Weights of a small transformer language model.
Size: width 448, 5 heads of 64, vocabulary 2486, 29.8M parameters.
Architecture: LayerNorm before each block, learned positions, biases, tied embeddings.
Each number is 200 + 30 x the weight over its row's rms, rounded and kept within 0 to 999. Layers, rows and columns count from 0. The size before them is the row's rms in percent of the matrix's.

# v: layer 10 attention value, 320x448, rms 0.175, rows 221-255, columns 256-319
# o: layer 10 attention output (transposed), 320x448, rms 0.179, rows 221-255, columns 256-319
# q: layer 10 attention query, 320x448, rms 0.12, rows 256-273, columns 256-319
# k: layer 10 attention key, 320x448, rms 0.116, rows 256-272, columns 256-319
v221,112,240,172,204,187,183,196,179,290,197,167,197,182,202,203,193,219,197,223,181,219,242,192,225,176,241,196,195,218,180,190,208,181,259,158,199,218,154,190,231,168,239,225,204,176,216,301,153,199,249,197,198,175,222,259,219,209,192,172,209,180,212,161,212,174
o221,114,170,210,176,212,186,133,201,246,197,253,148,275,196,247,207,197,226,195,195,169,198,202,217,206,192,178,229,228,208,230,139,166,244,203,219,156,175,195,143,215,211,194,156,210,181,167,224,231,224,149,237,200,188,170,218,188,153,220,240,211,193,153,244,212
v222,109,229,140,251,202,217,133,167,207,236,222,224,227,221,290,200,235,178,214,176,229,229,238,252,193,245,211,219,203,173,200,196,209,234,181,212,184,207,217,213,217,239,208,202,239,209,210,155,203,152,210,219,191,202,180,196,176,151,226,174,171,173,212,214,184
o222,114,132,252,235,224,200,181,169,157,206,211,174,190,151,168,222,176,210,198,185,131,250,177,173,217,190,132,181,206,185,242,163,165,175,164,172,199,248,185,194,202,211,174,232,228,219,178,203,209,223,232,221,235,226,212,196,207,165,169,211,182,202,245,153,168
v223,108,236,198,169,163,184,223,254,238,205,218,204,184,254,180,221,151,222,245,206,186,200,195,202,153,163,204,211,175,250,197,199,210,183,144,211,231,222,224,174,211,192,220,254,191,201,215,213,189,199,246,206,181,173,227,181,202,179,261,221,189,244,215,246,208
o223,113,217,222,165,227,199,205,206,197,237,235,163,217,183,208,197,174,216,194,178,195,170,276,208,182,221,172,207,229,202,242,194,163,218,240,180,186,204,217,218,236,186,183,222,186,222,221,189,179,185,140,208,258,232,172,194,231,139,238,190,250,242,221,208,155
v224,107,168,164,177,237,210,128,240,201,254,186,198,242,226,193,202,232,226,155,166,224,186,160,206,219,212,233,222,210,179,212,193,178,195,243,223,172,211,213,163,230,153,216,164,199,211,236,177,227,194,138,198,172,204,176,230,167,189,243,219,204,189,200,158,193
o224,113,206,238,170,201,187,228,245,151,169,247,215,176,193,192,240,210,221,174,176,204,187,215,269,150,214,211,171,171,173,183,184,198,162,259,223,180,211,198,206,204,233,211,245,214,236,229,175,186,136,188,219,177,165,209,192,191,209,167,232,176,167,206,210,218
v225,106,261,239,226,186,208,201,151,216,126,238,215,185,208,144,166,155,211,145,145,227,221,187,208,182,219,188,179,188,157,242,222,177,178,179,174,237,161,243,215,224,188,187,207,157,131,222,201,215,223,181,157,189,209,157,179,206,183,217,225,165,212,163,174,139
o225,109,179,197,159,186,192,175,170,193,174,176,193,240,183,182,195,211,235,275,226,136,171,236,237,185,239,206,168,230,215,187,172,168,186,190,178,213,229,209,229,217,210,218,225,203,194,231,250,133,152,270,225,217,161,182,221,190,269,144,181,180,191,217,207,218
v226,110,259,184,135,224,152,201,154,158,211,206,197,193,235,237,194,281,179,234,186,181,124,198,221,175,175,256,175,158,199,219,230,191,225,182,243,218,236,213,207,191,214,149,207,212,227,223,173,202,196,225,195,150,224,228,184,231,177,220,229,179,255,214,160,220
o226,111,182,192,204,201,180,231,206,205,240,246,221,230,181,196,178,175,267,160,216,228,204,204,219,209,207,192,193,147,207,205,175,219,166,194,187,210,198,215,195,194,221,191,175,207,203,215,228,243,245,216,225,234,213,229,207,205,179,190,235,187,172,233,223,158
v227,113,202,212,138,176,216,178,189,182,195,173,141,242,201,179,217,232,258,213,209,180,190,220,191,158,208,170,229,204,230,194,184,199,174,203,184,242,166,167,182,203,224,176,192,210,183,122,166,180,215,189,181,210,242,233,190,156,217,244,187,163,235,220,232,197
o227,119,215,178,195,147,171,180,168,168,163,214,186,198,171,188,167,180,120,222,178,193,240,207,185,204,207,218,204,200,234,229,170,184,230,198,240,239,210,155,236,198,214,168,168,153,164,217,200,239,192,211,195,198,171,184,217,236,206,165,175,207,218,231,184,214
v228,106,205,177,207,243,221,166,184,202,168,226,170,197,182,154,225,194,206,171,167,179,201,213,170,219,270,137,241,173,207,173,250,227,222,211,169,220,242,178,194,206,189,273,149,173,217,168,220,196,215,158,212,180,200,192,149,181,192,179,189,225,175,195,222,247
o228,106,120,228,218,234,177,170,207,234,128,193,208,192,264,195,174,242,237,187,198,218,235,156,182,148,208,248,200,169,203,213,191,200,137,208,221,224,176,177,199,225,223,207,312,179,193,245,176,205,239,242,228,238,187,233,175,265,150,155,191,200,207,201,176,221
v229,108,170,189,197,167,156,223,136,248,226,173,183,215,166,220,155,234,158,215,191,245,221,182,202,136,153,215,239,195,183,233,171,254,219,177,225,180,179,115,235,183,210,200,167,243,184,273,164,228,196,224,205,153,250,208,176,218,224,239,223,205,200,240,168,202
o229,112,206,195,227,225,195,194,205,177,195,205,188,199,182,218,208,193,222,142,229,210,192,189,248,205,248,228,170,234,202,263,196,174,220,220,166,183,216,206,225,229,197,198,195,217,209,212,262,222,174,185,219,165,152,189,201,149,187,158,214,178,180,194,201,135
v230,108,180,192,198,184,240,186,183,195,208,279,253,242,173,216,215,201,201,207,206,162,177,221,193,192,184,208,220,177,164,192,227,177,237,162,211,114,179,211,158,251,185,207,191,182,237,223,177,222,219,182,190,191,162,209,172,194,180,199,220,120,188,220,186,230
o230,113,219,223,232,179,250,200,191,260,216,174,216,147,195,205,206,177,207,198,197,235,199,233,241,196,153,198,223,218,142,150,204,185,202,238,204,238,218,157,210,105,210,185,210,251,237,163,164,224,247,205,200,250,181,172,234,209,219,185,239,192,221,164,147,215
v231,107,149,232,203,214,190,184,199,203,207,239,209,217,241,267,175,130,170,196,223,189,196,249,198,215,195,238,247,200,205,170,168,167,227,173,185,208,119,186,248,230,241,142,169,153,206,183,150,193,179,247,194,181,228,195,168,232,202,179,215,109,171,199,205,235
o231,111,230,177,224,148,192,197,139,222,170,185,179,230,189,176,200,190,242,205,210,221,181,197,209,172,238,183,243,129,182,215,140,181,161,200,172,159,214,228,220,189,140,227,226,204,136,185,215,236,180,184,257,171,201,160,191,245,216,179,237,240,171,173,144,189
v232,111,203,204,211,194,165,205,170,199,177,193,205,214,162,207,209,183,120,159,149,177,211,211,169,223,221,134,216,188,246,113,164,206,196,211,261,196,202,127,202,235,163,181,238,214,193,222,223,198,192,157,191,190,137,173,242,168,217,187,170,182,237,229,239,189
o232,108,239,161,137,204,212,173,233,184,223,198,226,208,193,173,191,264,230,207,215,199,220,183,243,237,227,196,130,237,156,239,140,153,245,173,239,208,184,210,247,137,174,225,189,215,196,136,154,203,158,185,172,163,214,201,229,205,175,185,171,124,235,237,234,155
v233,104,144,220,241,195,181,188,218,184,195,212,210,185,141,193,241,227,204,238,179,138,226,170,169,217,200,253,223,156,242,190,167,236,222,207,164,189,192,233,182,192,185,152,200,237,204,199,188,227,211,210,176,186,175,154,218,240,241,204,195,173,239,159,202,172
o233,112,227,250,164,206,224,145,154,182,170,159,179,209,222,192,213,191,171,178,253,151,155,213,176,200,202,207,186,224,245,234,205,214,159,218,225,233,150,264,217,201,239,200,169,213,179,184,251,165,235,181,213,213,209,141,228,228,225,154,152,202,180,234,197,190
v234,106,188,215,192,210,204,185,176,213,187,229,206,186,288,221,174,216,182,205,229,239,167,178,189,207,194,195,261,227,219,237,188,224,208,156,194,172,177,164,211,150,172,218,195,174,198,196,214,240,220,125,203,146,183,214,210,151,137,191,243,247,214,131,193,152
o234,110,226,226,219,254,173,220,184,182,212,229,204,260,195,141,212,170,190,204,245,141,246,232,184,185,228,184,220,211,156,175,164,189,162,181,168,196,214,183,201,209,259,185,186,154,200,215,230,170,213,233,227,251,229,190,238,217,227,212,178,194,224,229,177,185
v235,111,208,224,240,235,213,174,255,193,240,275,218,222,175,193,193,185,203,232,244,231,138,227,220,173,212,188,175,237,181,191,165,225,151,213,227,227,183,262,255,209,210,138,139,208,184,187,214,208,170,218,203,207,199,162,188,177,254,190,180,184,183,195,216,149
o235,115,224,219,208,154,184,182,176,260,167,156,173,206,225,165,164,213,156,201,200,234,193,173,272,183,234,252,229,154,235,145,198,226,196,256,239,242,163,228,181,233,213,277,220,170,202,162,173,180,166,209,198,174,161,196,225,179,144,211,226,167,186,213,230,186
v236,111,210,203,172,167,217,209,159,132,200,175,183,188,211,183,189,205,219,148,195,208,236,195,169,169,133,272,225,216,219,221,219,243,229,205,199,238,207,192,206,193,162,183,164,200,170,189,182,283,172,199,179,165,215,207,188,186,187,222,167,204,193,210,188,212
o236,113,136,158,180,227,198,170,210,209,174,188,229,210,166,202,193,206,197,254,177,212,133,186,248,175,194,135,170,177,162,220,191,164,149,147,209,210,235,240,155,226,202,247,150,177,184,190,203,128,218,213,210,215,189,155,231,160,202,168,149,204,159,189,182,142
v237,108,184,208,191,144,169,232,171,195,224,189,235,222,239,245,179,230,174,169,228,136,241,224,197,202,162,171,157,167,196,235,197,237,198,209,203,164,201,167,126,238,217,208,162,135,222,216,194,220,213,241,204,264,233,157,160,212,169,146,230,168,167,245,183,240
o237,114,224,191,184,231,151,206,257,225,210,209,217,167,172,242,197,239,197,213,198,282,130,189,220,229,218,188,200,184,186,196,216,257,189,219,208,211,187,259,211,181,216,210,177,199,172,248,238,242,193,170,261,220,186,198,184,190,228,199,204,205,255,197,212,177
v238,108,200,248,205,188,173,182,218,194,183,156,226,213,199,243,244,248,213,246,204,162,225,192,150,163,164,260,166,231,203,219,210,172,207,160,197,187,184,203,172,188,207,164,212,172,194,183,218,159,192,168,183,168,204,248,257,183,197,197,182,173,157,144,193,162
o238,109,212,173,188,259,188,208,198,200,203,190,241,197,219,189,233,211,211,210,163,184,215,204,230,224,257,181,195,214,215,197,234,244,156,172,207,172,256,254,232,207,241,205,195,206,183,225,240,173,172,207,177,205,188,214,214,223,150,217,193,206,226,147,181,243
v239,109,227,215,213,193,188,248,194,175,196,238,241,145,237,209,126,173,240,176,186,203,211,178,175,195,180,208,212,195,164,166,189,211,202,150,231,236,210,156,216,244,162,199,240,246,195,209,175,189,234,220,195,187,170,184,206,160,184,179,166,212,149,165,167,162
o239,115,193,202,177,174,187,203,184,187,200,164,175,164,199,233,145,163,162,214,210,229,172,214,247,146,151,227,204,205,198,169,195,218,184,233,225,162,180,184,187,212,176,180,182,250,144,190,247,241,171,181,188,247,188,188,190,263,194,247,219,219,208,172,226,189
v240,109,225,173,213,261,196,193,218,220,224,147,246,218,244,277,155,200,224,218,189,134,274,127,176,158,178,217,218,203,184,219,184,221,176,227,176,244,197,218,185,201,158,194,150,190,232,197,250,202,168,196,172,178,184,204,213,152,179,238,129,190,193,199,196,191
o240,111,250,198,212,248,217,270,224,212,193,204,222,160,183,167,210,184,207,201,152,240,168,230,201,162,185,186,236,225,194,222,254,194,166,226,185,185,181,192,188,175,208,221,199,215,202,246,228,212,161,190,206,176,175,212,159,219,270,183,194,184,224,255,154,215
v241,109,149,185,165,216,188,181,244,215,164,240,180,166,208,215,223,252,236,161,215,235,206,212,182,183,218,255,123,187,197,155,190,198,231,167,209,234,198,215,203,245,202,175,227,197,188,143,164,203,198,198,169,253,154,184,209,171,225,229,221,171,163,204,156,172
o241,114,233,241,174,163,198,196,160,208,180,202,180,182,128,186,210,214,207,196,214,209,214,238,184,217,180,228,188,185,219,198,234,254,210,198,180,226,202,221,212,209,173,208,179,197,223,182,181,215,237,209,192,190,166,174,219,210,202,238,230,167,244,215,196,188
v242,109,185,164,183,125,177,179,192,207,260,212,182,189,168,246,253,174,218,174,202,209,161,185,186,171,190,218,213,214,226,177,194,161,193,221,237,187,200,238,214,190,151,236,236,227,144,181,211,164,193,206,177,183,183,162,206,248,205,213,184,201,183,187,227,219
o242,111,200,193,185,224,247,209,214,227,240,177,211,172,195,188,197,182,208,186,205,204,174,198,215,246,236,150,204,260,166,236,206,219,242,205,195,175,250,203,197,251,235,192,186,144,200,164,257,185,258,227,158,208,194,223,201,239,257,225,156,190,232,246,206,235
v243,110,136,173,154,250,173,215,205,268,183,182,217,235,192,168,194,234,193,209,204,207,175,206,180,249,165,210,229,204,237,165,189,218,180,173,173,181,165,195,236,234,200,230,169,177,233,170,191,190,220,195,224,229,205,234,191,222,235,196,222,155,197,186,227,218
o243,115,229,215,222,180,163,232,200,191,186,274,189,215,207,201,181,232,235,243,257,193,215,213,238,201,204,172,184,209,177,283,183,256,254,186,220,227,204,192,202,157,217,194,187,242,124,208,192,241,206,210,232,183,196,198,209,219,213,182,222,157,195,218,193,269
v244,110,189,235,177,144,164,197,254,174,206,145,241,206,159,154,251,238,194,158,212,213,228,203,251,192,249,194,232,188,162,205,244,205,175,162,145,225,169,190,183,155,152,154,178,220,177,219,230,183,209,216,212,267,233,188,146,218,204,182,212,189,168,216,264,183
o244,116,233,235,216,219,176,193,197,261,213,187,161,185,161,162,148,220,194,251,196,238,184,207,168,179,259,189,139,196,207,238,208,233,229,227,253,181,198,252,188,217,210,209,234,150,178,245,210,216,153,230,254,200,168,168,211,149,212,240,188,209,216,231,231,261
v245,109,217,186,190,222,171,188,249,138,197,256,184,182,194,189,196,215,214,179,213,200,203,176,185,177,226,236,203,145,189,224,218,148,219,151,152,226,189,240,142,149,197,223,179,219,237,211,175,209,168,214,268,235,155,177,250,269,185,253,189,172,188,156,165,241
o245,114,200,194,205,201,220,170,167,223,210,138,143,212,198,182,192,176,222,192,162,188,210,222,209,201,217,221,184,189,198,190,221,182,147,247,163,206,227,258,200,218,224,187,216,156,208,253,205,223,164,214,151,152,239,185,196,172,189,222,170,228,182,183,204,193
v246,109,191,189,196,205,235,163,180,220,194,151,273,180,250,189,191,235,201,228,203,190,239,205,200,216,211,239,249,180,233,160,193,198,208,200,184,213,209,195,174,209,250,198,232,180,239,216,206,172,211,171,223,212,249,184,200,222,138,137,170,169,255,149,234,166
o246,112,216,209,206,253,189,244,169,185,254,201,226,208,176,228,147,193,213,227,261,197,179,200,232,209,208,201,185,239,174,241,232,202,209,244,194,188,145,223,199,168,211,199,200,163,180,238,218,209,181,193,182,208,185,159,206,200,215,186,190,177,151,138,179,248
v247,105,225,163,194,188,203,236,191,236,204,245,160,288,188,257,226,209,186,218,232,201,196,215,191,190,215,189,201,181,184,242,178,240,244,142,187,197,212,155,209,191,203,242,206,178,228,244,186,165,237,158,124,196,193,233,168,234,220,175,199,263,195,231,164,202
o247,108,205,220,227,206,174,239,222,248,207,228,236,165,200,180,197,187,234,194,190,243,214,223,184,186,205,236,206,220,177,184,172,187,216,225,175,189,186,238,224,141,233,211,204,218,151,142,191,204,225,220,144,175,193,155,195,186,262,158,209,146,184,207,216,192
v248,108,177,150,207,223,155,251,175,244,269,181,177,239,186,190,201,187,202,205,228,225,205,179,220,199,212,223,230,202,230,215,195,217,198,204,172,182,197,211,198,196,188,170,228,152,248,218,188,223,191,234,187,166,141,204,126,229,190,228,152,208,223,211,185,281
o248,112,196,137,191,170,253,209,218,216,230,256,233,185,184,184,200,195,179,152,194,255,257,179,198,198,230,197,140,195,191,167,206,211,171,206,224,185,194,180,164,235,197,232,217,177,187,203,224,162,227,189,179,222,103,206,173,200,157,204,186,211,189,212,166,211
v249,104,180,223,208,185,197,185,207,225,240,215,191,213,194,219,181,148,185,203,180,190,150,224,188,223,186,268,194,199,268,240,191,212,219,224,245,235,150,192,207,178,197,215,175,209,210,170,221,247,162,166,258,185,219,165,217,201,217,168,262,187,165,162,253,241
o249,108,169,139,223,222,171,199,204,206,221,201,175,174,167,196,198,145,202,201,220,224,200,197,207,223,250,207,227,208,142,175,235,177,148,183,162,238,219,189,238,215,170,228,187,260,219,206,183,202,237,188,184,195,164,234,196,143,208,167,177,188,180,232,224,206
v250,110,121,210,235,161,190,225,185,188,178,235,212,199,220,171,228,199,231,218,203,202,155,214,125,101,240,198,200,176,173,223,211,242,225,159,199,163,196,206,171,211,204,140,213,162,197,191,185,225,189,170,181,198,188,183,162,168,157,193,195,229,171,165,254,251
o250,116,202,152,211,174,160,246,203,203,229,225,195,201,154,193,173,178,225,203,215,222,205,134,260,266,145,196,215,214,159,275,188,258,105,194,189,206,209,245,218,183,175,247,200,184,202,190,243,207,202,189,198,187,187,201,217,234,237,194,191,194,197,230,135,249
v251,107,201,167,230,205,212,224,195,183,221,168,251,196,172,126,211,196,230,257,170,251,212,232,170,212,196,170,204,190,211,160,211,186,157,156,238,187,186,162,167,203,197,270,200,188,176,173,228,149,168,202,196,227,206,166,227,254,175,167,161,229,171,254,238,230
o251,115,205,186,166,166,190,184,230,266,246,204,233,270,223,197,215,230,196,178,175,186,217,219,167,210,190,202,255,241,227,233,195,220,194,211,157,234,197,234,218,221,187,165,203,207,211,204,180,207,222,225,215,188,230,193,171,180,210,232,143,202,181,155,240,238
v252,106,213,184,208,197,196,213,184,208,182,166,128,169,237,149,204,225,158,204,217,209,208,167,161,256,175,238,235,246,206,220,233,193,240,193,194,241,242,149,233,186,202,161,195,173,152,201,202,188,185,225,174,188,219,162,174,194,248,174,230,194,176,187,176,236
o252,112,194,198,177,201,227,201,235,153,256,173,192,253,202,194,250,249,220,210,299,182,162,213,178,188,184,167,168,192,173,206,189,213,190,232,235,193,246,247,166,197,158,184,204,193,236,234,226,203,199,255,190,246,194,184,150,235,185,210,214,241,211,161,230,204
v253,111,194,218,223,188,161,208,197,208,177,209,183,226,225,124,203,162,192,153,192,183,204,222,190,222,186,135,179,192,181,140,146,238,198,197,171,212,232,193,151,198,199,178,250,187,277,190,210,199,200,203,142,194,216,162,239,206,225,196,168,190,200,228,266,181
o253,115,244,232,180,200,307,240,225,231,198,188,213,200,213,235,253,229,236,201,183,195,184,210,206,251,216,166,185,229,188,295,100,238,237,172,224,196,226,180,189,196,188,172,152,164,260,166,227,231,201,133,173,144,231,214,187,178,218,209,153,209,161,200,166,234
v254,108,219,203,139,190,227,193,183,185,197,189,205,178,206,227,216,218,179,145,229,217,128,234,196,227,215,208,227,117,178,172,178,240,214,158,199,163,253,208,224,167,236,173,213,188,198,205,221,180,124,150,193,194,259,178,183,192,206,182,190,201,211,186,217,210
o254,112,188,128,170,216,159,272,194,168,242,178,174,217,210,188,192,162,165,219,184,163,196,205,226,300,163,225,202,222,222,237,295,232,191,150,198,209,222,174,178,239,193,167,179,196,155,246,180,234,236,163,189,198,190,185,189,255,152,169,186,259,272,208,194,170
v255,107,191,179,124,181,181,238,146,202,150,227,247,225,207,217,186,167,156,250,133,172,181,206,204,214,218,214,251,204,217,205,215,211,184,176,205,253,225,266,202,205,196,135,236,266,169,210,174,226,164,200,175,212,173,194,208,171,156,194,181,202,189,195,205,184
o255,112,233,200,235,233,201,185,173,195,105,269,217,215,153,192,252,190,210,195,238,220,203,185,220,197,222,191,172,143,165,160,211,196,167,197,197,214,184,185,240,211,176,192,126,169,206,180,253,252,221,225,220,123,197,173,225,209,186,176,198,224,183,190,158,234
q256,094,151,220,236,216,261,180,211,148,188,188,229,224,226,238,155,192,224,227,149,243,205,190,159,174,181,182,232,201,191,161,176,225,190,216,128,192,153,186,193,212,228,158,160,160,194,215,224,190,145,236,202,192,225,237,243,218,153,177,195,166,208,216,178,221
k256,093,182,180,278,197,196,189,195,196,165,171,196,187,157,230,232,150,251,196,161,212,267,196,202,189,212,226,198,219,195,162,178,228,231,193,190,146,222,183,228,252,211,130,220,184,216,225,217,155,138,207,233,195,188,194,219,232,179,224,183,175,193,187,198,198
q257,094,219,182,215,183,188,236,237,157,175,219,186,200,213,206,240,237,223,245,179,256,193,264,193,203,151,241,162,180,221,166,188,194,249,202,174,244,203,186,234,214,212,184,198,181,160,171,170,210,195,200,209,222,206,182,159,240,208,246,194,167,172,213,255,209
k257,100,236,181,217,145,219,218,187,190,234,250,191,191,187,199,198,200,279,199,170,233,226,200,152,209,167,221,183,174,197,167,220,177,170,206,184,198,223,219,257,187,214,242,237,180,212,242,163,156,259,211,209,221,196,152,179,233,217,261,202,138,132,192,234,211
q258,098,201,186,215,204,252,209,166,211,193,180,186,119,195,264,151,210,156,171,209,228,244,204,146,191,167,204,225,215,183,127,199,231,240,169,142,190,219,159,186,258,216,197,164,184,165,174,192,246,180,207,233,262,187,194,185,206,231,208,188,236,135,215,161,203
k258,097,214,148,202,194,198,213,205,182,249,208,225,179,223,281,133,177,267,197,144,241,180,173,119,219,182,226,231,197,221,197,138,200,189,137,240,243,254,244,221,241,252,193,156,183,197,192,215,229,234,215,212,224,168,217,151,204,203,183,177,261,173,217,169,216
q259,101,202,206,242,195,194,159,242,235,231,228,202,205,162,220,236,188,173,200,203,227,218,215,216,168,137,184,278,219,216,190,163,191,210,188,224,187,192,193,138,235,211,218,206,177,173,204,199,233,210,204,162,259,237,197,212,205,237,210,252,213,233,202,171,184
k259,097,216,212,186,213,171,197,180,223,199,177,171,148,179,269,152,192,163,184,155,162,241,201,185,201,145,213,250,218,238,197,216,157,222,245,240,230,182,279,203,186,257,186,188,226,204,197,233,176,195,233,258,240,165,213,220,137,210,209,230,221,190,230,174,170
q260,095,220,233,192,164,237,174,180,217,193,225,171,165,198,187,249,240,180,213,222,215,194,199,162,180,218,184,222,243,263,193,196,195,237,144,150,270,230,225,239,157,222,211,208,203,180,191,209,206,221,163,219,183,231,210,205,207,176,198,235,228,228,175,227,224
k260,100,152,208,196,144,221,220,167,216,260,179,198,201,156,275,213,199,170,186,196,225,217,182,184,207,238,178,217,224,220,233,133,225,236,218,197,226,201,210,231,190,190,159,218,207,173,208,152,198,219,166,210,179,151,194,197,229,177,240,223,214,216,255,226,204
q261,099,256,133,223,145,183,229,201,182,239,219,233,183,204,140,215,156,171,223,219,210,222,193,138,171,201,221,247,175,218,187,229,146,172,191,209,181,151,218,173,259,240,207,161,208,224,178,202,189,203,210,237,181,190,173,194,243,198,231,175,200,126,180,266,178
k261,096,179,176,243,167,173,166,252,228,178,208,227,217,195,185,182,144,164,182,211,126,168,162,170,205,231,194,210,156,207,219,158,229,212,184,215,164,209,183,227,219,205,198,258,176,204,237,278,207,205,205,216,169,235,178,215,163,187,167,176,199,175,250,216,171
q262,099,208,185,202,158,213,182,190,214,291,230,208,176,202,218,178,204,175,218,199,196,215,235,254,209,153,219,244,201,271,185,200,196,212,180,223,183,216,193,208,252,184,217,214,221,190,187,200,225,139,175,196,238,193,200,206,262,157,266,229,195,245,182,217,218
k262,099,182,145,223,222,182,184,163,224,208,218,164,213,205,207,216,235,196,236,195,222,213,232,183,184,249,212,183,203,194,260,185,115,223,210,215,227,218,147,195,245,233,234,204,213,191,170,207,246,164,226,210,218,194,176,283,206,221,219,200,189,145,219,219,222
q263,097,204,183,132,219,206,248,207,187,176,185,200,204,193,231,211,217,242,213,182,181,214,223,238,187,191,216,216,186,209,225,206,170,211,191,239,143,204,209,226,179,182,221,210,162,218,207,243,162,210,214,191,177,212,256,222,202,211,198,203,219,247,258,175,228
k263,097,187,163,194,222,209,247,228,156,152,205,169,184,197,186,216,291,193,240,172,163,200,269,243,182,156,185,189,231,200,178,187,169,232,253,224,189,185,205,175,186,219,214,185,202,199,181,213,224,192,151,214,229,200,221,254,200,192,265,179,199,194,184,178,212
q264,099,168,223,175,211,206,207,219,185,284,214,233,216,177,220,166,155,168,200,244,208,206,184,185,204,199,175,188,212,249,213,223,227,217,227,213,204,160,156,210,150,172,226,230,214,151,187,238,204,242,164,173,199,199,232,211,190,181,233,202,193,224,204,226,215
k264,101,162,198,240,234,196,219,207,215,235,237,220,231,118,185,223,179,196,187,200,260,182,228,194,197,229,190,208,208,198,220,256,213,240,275,207,192,199,150,196,209,196,293,268,215,246,201,224,235,184,179,177,197,116,187,170,209,159,189,132,227,214,148,206,207
q265,100,276,204,210,265,186,217,219,156,189,131,178,220,204,146,162,203,216,232,215,164,166,220,211,193,246,194,193,198,212,175,171,200,172,239,162,193,204,227,176,170,222,193,156,244,211,206,129,212,199,210,247,145,246,207,204,210,210,163,264,220,210,223,219,177
k265,094,213,155,219,188,215,259,207,171,249,226,186,163,218,168,209,190,182,228,215,183,193,257,221,208,220,177,142,144,168,203,151,168,197,218,220,207,178,265,157,206,208,203,214,237,178,259,189,188,194,167,204,198,193,149,186,221,211,214,194,220,205,287,189,155
q266,099,230,234,166,199,230,263,140,208,223,191,233,234,225,165,197,219,133,203,193,179,231,216,219,192,217,229,187,239,179,247,197,223,200,138,229,183,188,191,239,271,142,167,221,167,165,157,208,206,228,167,238,210,246,218,202,197,205,217,122,201,213,211,170,240
k266,097,225,288,187,221,208,193,214,233,190,177,233,231,180,197,205,223,173,193,167,195,178,173,157,169,229,173,201,253,157,204,201,243,206,205,254,192,171,246,230,260,194,243,216,217,204,187,198,189,198,174,152,243,210,204,223,171,225,167,164,184,165,245,152,212
q267,094,194,194,148,195,139,165,197,213,186,200,153,217,219,204,241,224,178,176,204,215,235,139,253,218,241,207,214,186,187,181,186,194,224,213,203,180,220,216,207,171,203,163,245,115,225,223,143,235,210,205,168,220,153,177,212,233,203,268,255,193,187,172,195,175
k267,092,105,188,217,219,158,217,213,212,150,197,208,202,197,206,214,244,195,194,148,165,250,174,228,180,237,192,246,153,224,185,168,201,207,173,271,294,176,232,183,156,259,186,152,193,244,225,166,179,183,184,182,191,167,206,198,275,256,202,216,211,160,171,241,186
q268,095,202,149,206,234,179,246,211,197,209,266,236,196,185,201,182,209,177,188,221,222,202,173,183,198,258,211,209,184,212,224,209,191,206,205,195,193,212,209,214,157,156,220,232,200,177,198,201,156,225,243,226,210,235,184,219,195,205,243,146,191,253,203,189,137
k268,097,203,245,208,225,226,170,243,245,217,203,171,196,209,174,224,215,191,229,209,225,185,221,192,230,226,125,196,171,238,226,209,237,211,228,226,235,179,228,200,248,201,152,210,173,147,229,286,150,211,172,224,241,155,201,175,186,243,237,139,230,249,246,198,135
q269,099,189,218,232,238,229,134,226,157,242,209,180,209,176,192,248,197,197,173,167,201,228,206,229,224,152,223,213,255,223,182,224,179,193,179,177,202,184,202,236,205,209,187,268,186,196,256,223,205,233,197,267,177,189,185,247,236,212,220,180,174,209,217,225,222
k269,097,178,229,161,258,193,199,210,191,222,224,247,205,183,231,216,182,190,189,213,198,221,221,201,185,218,240,211,197,207,221,230,195,203,192,215,208,205,233,172,184,252,184,206,191,225,210,209,203,197,237,197,204,232,175,248,172,236,193,184,189,205,200,221,222
q270,097,179,207,206,141,191,202,196,186,220,206,173,261,271,241,189,213,197,177,223,198,211,212,187,147,209,219,185,236,211,204,170,128,188,176,237,178,188,183,206,204,171,187,269,148,216,153,214,211,215,147,177,211,189,203,199,177,196,208,267,136,205,244,205,187
k270,100,182,203,179,235,193,194,217,191,223,258,139,199,200,210,166,212,221,163,177,157,229,194,167,231,188,246,212,238,175,243,221,161,173,216,183,163,179,187,187,210,186,185,206,201,139,209,196,204,161,209,229,208,214,224,232,235,178,261,280,215,216,225,227,182
q271,093,194,229,162,234,170,174,225,204,180,221,191,199,248,242,223,210,124,247,178,229,168,156,248,217,207,196,229,165,215,211,255,210,206,191,171,151,280,196,209,185,235,183,176,184,205,157,207,247,183,186,171,194,225,174,209,213,249,229,215,174,169,211,188,211
k271,095,159,238,171,187,203,210,206,213,181,186,159,194,162,216,225,189,180,210,187,197,213,206,205,161,157,183,194,206,177,246,176,223,145,203,163,122,225,146,212,274,207,184,194,229,173,207,179,184,229,192,172,194,228,160,271,147,201,208,190,185,204,197,184,214
q272,098,190,174,194,219,221,202,187,207,168,203,212,250,174,195,217,169,248,186,195,219,175,136,195,185,206,163,220,136,243,179,204,253,185,186,180,219,210,205,227,189,127,214,204,235,219,199,175,224,237,212,214,262,219,162,248,191,205,164,184,215,247,167,182,209
k272,094,174,206,219,236,239,191,202,234,195,216,202,235,154,223,198,146,247,200,208,202,181,187,223,164,217,140,204,155,195,184,225,215,226,184,210,183,187,245,209,194,217,180,188,207,213,180,206,210,219,246,253,195,217,194,259,229,151,212,183,181,180,217,180,174
q273,099,225,202,183,181,193,242,216,186,186,210,200,251,165,225,218,192,220,204,226,233,194,240,211,164,179,127,182,186,232,241,166,224,196,200,202,237,199,194,215,198,186,186,199,132,202,221,217,234,209,192,129,220,218,197,201,223,245,186,204,186,222,268,182,190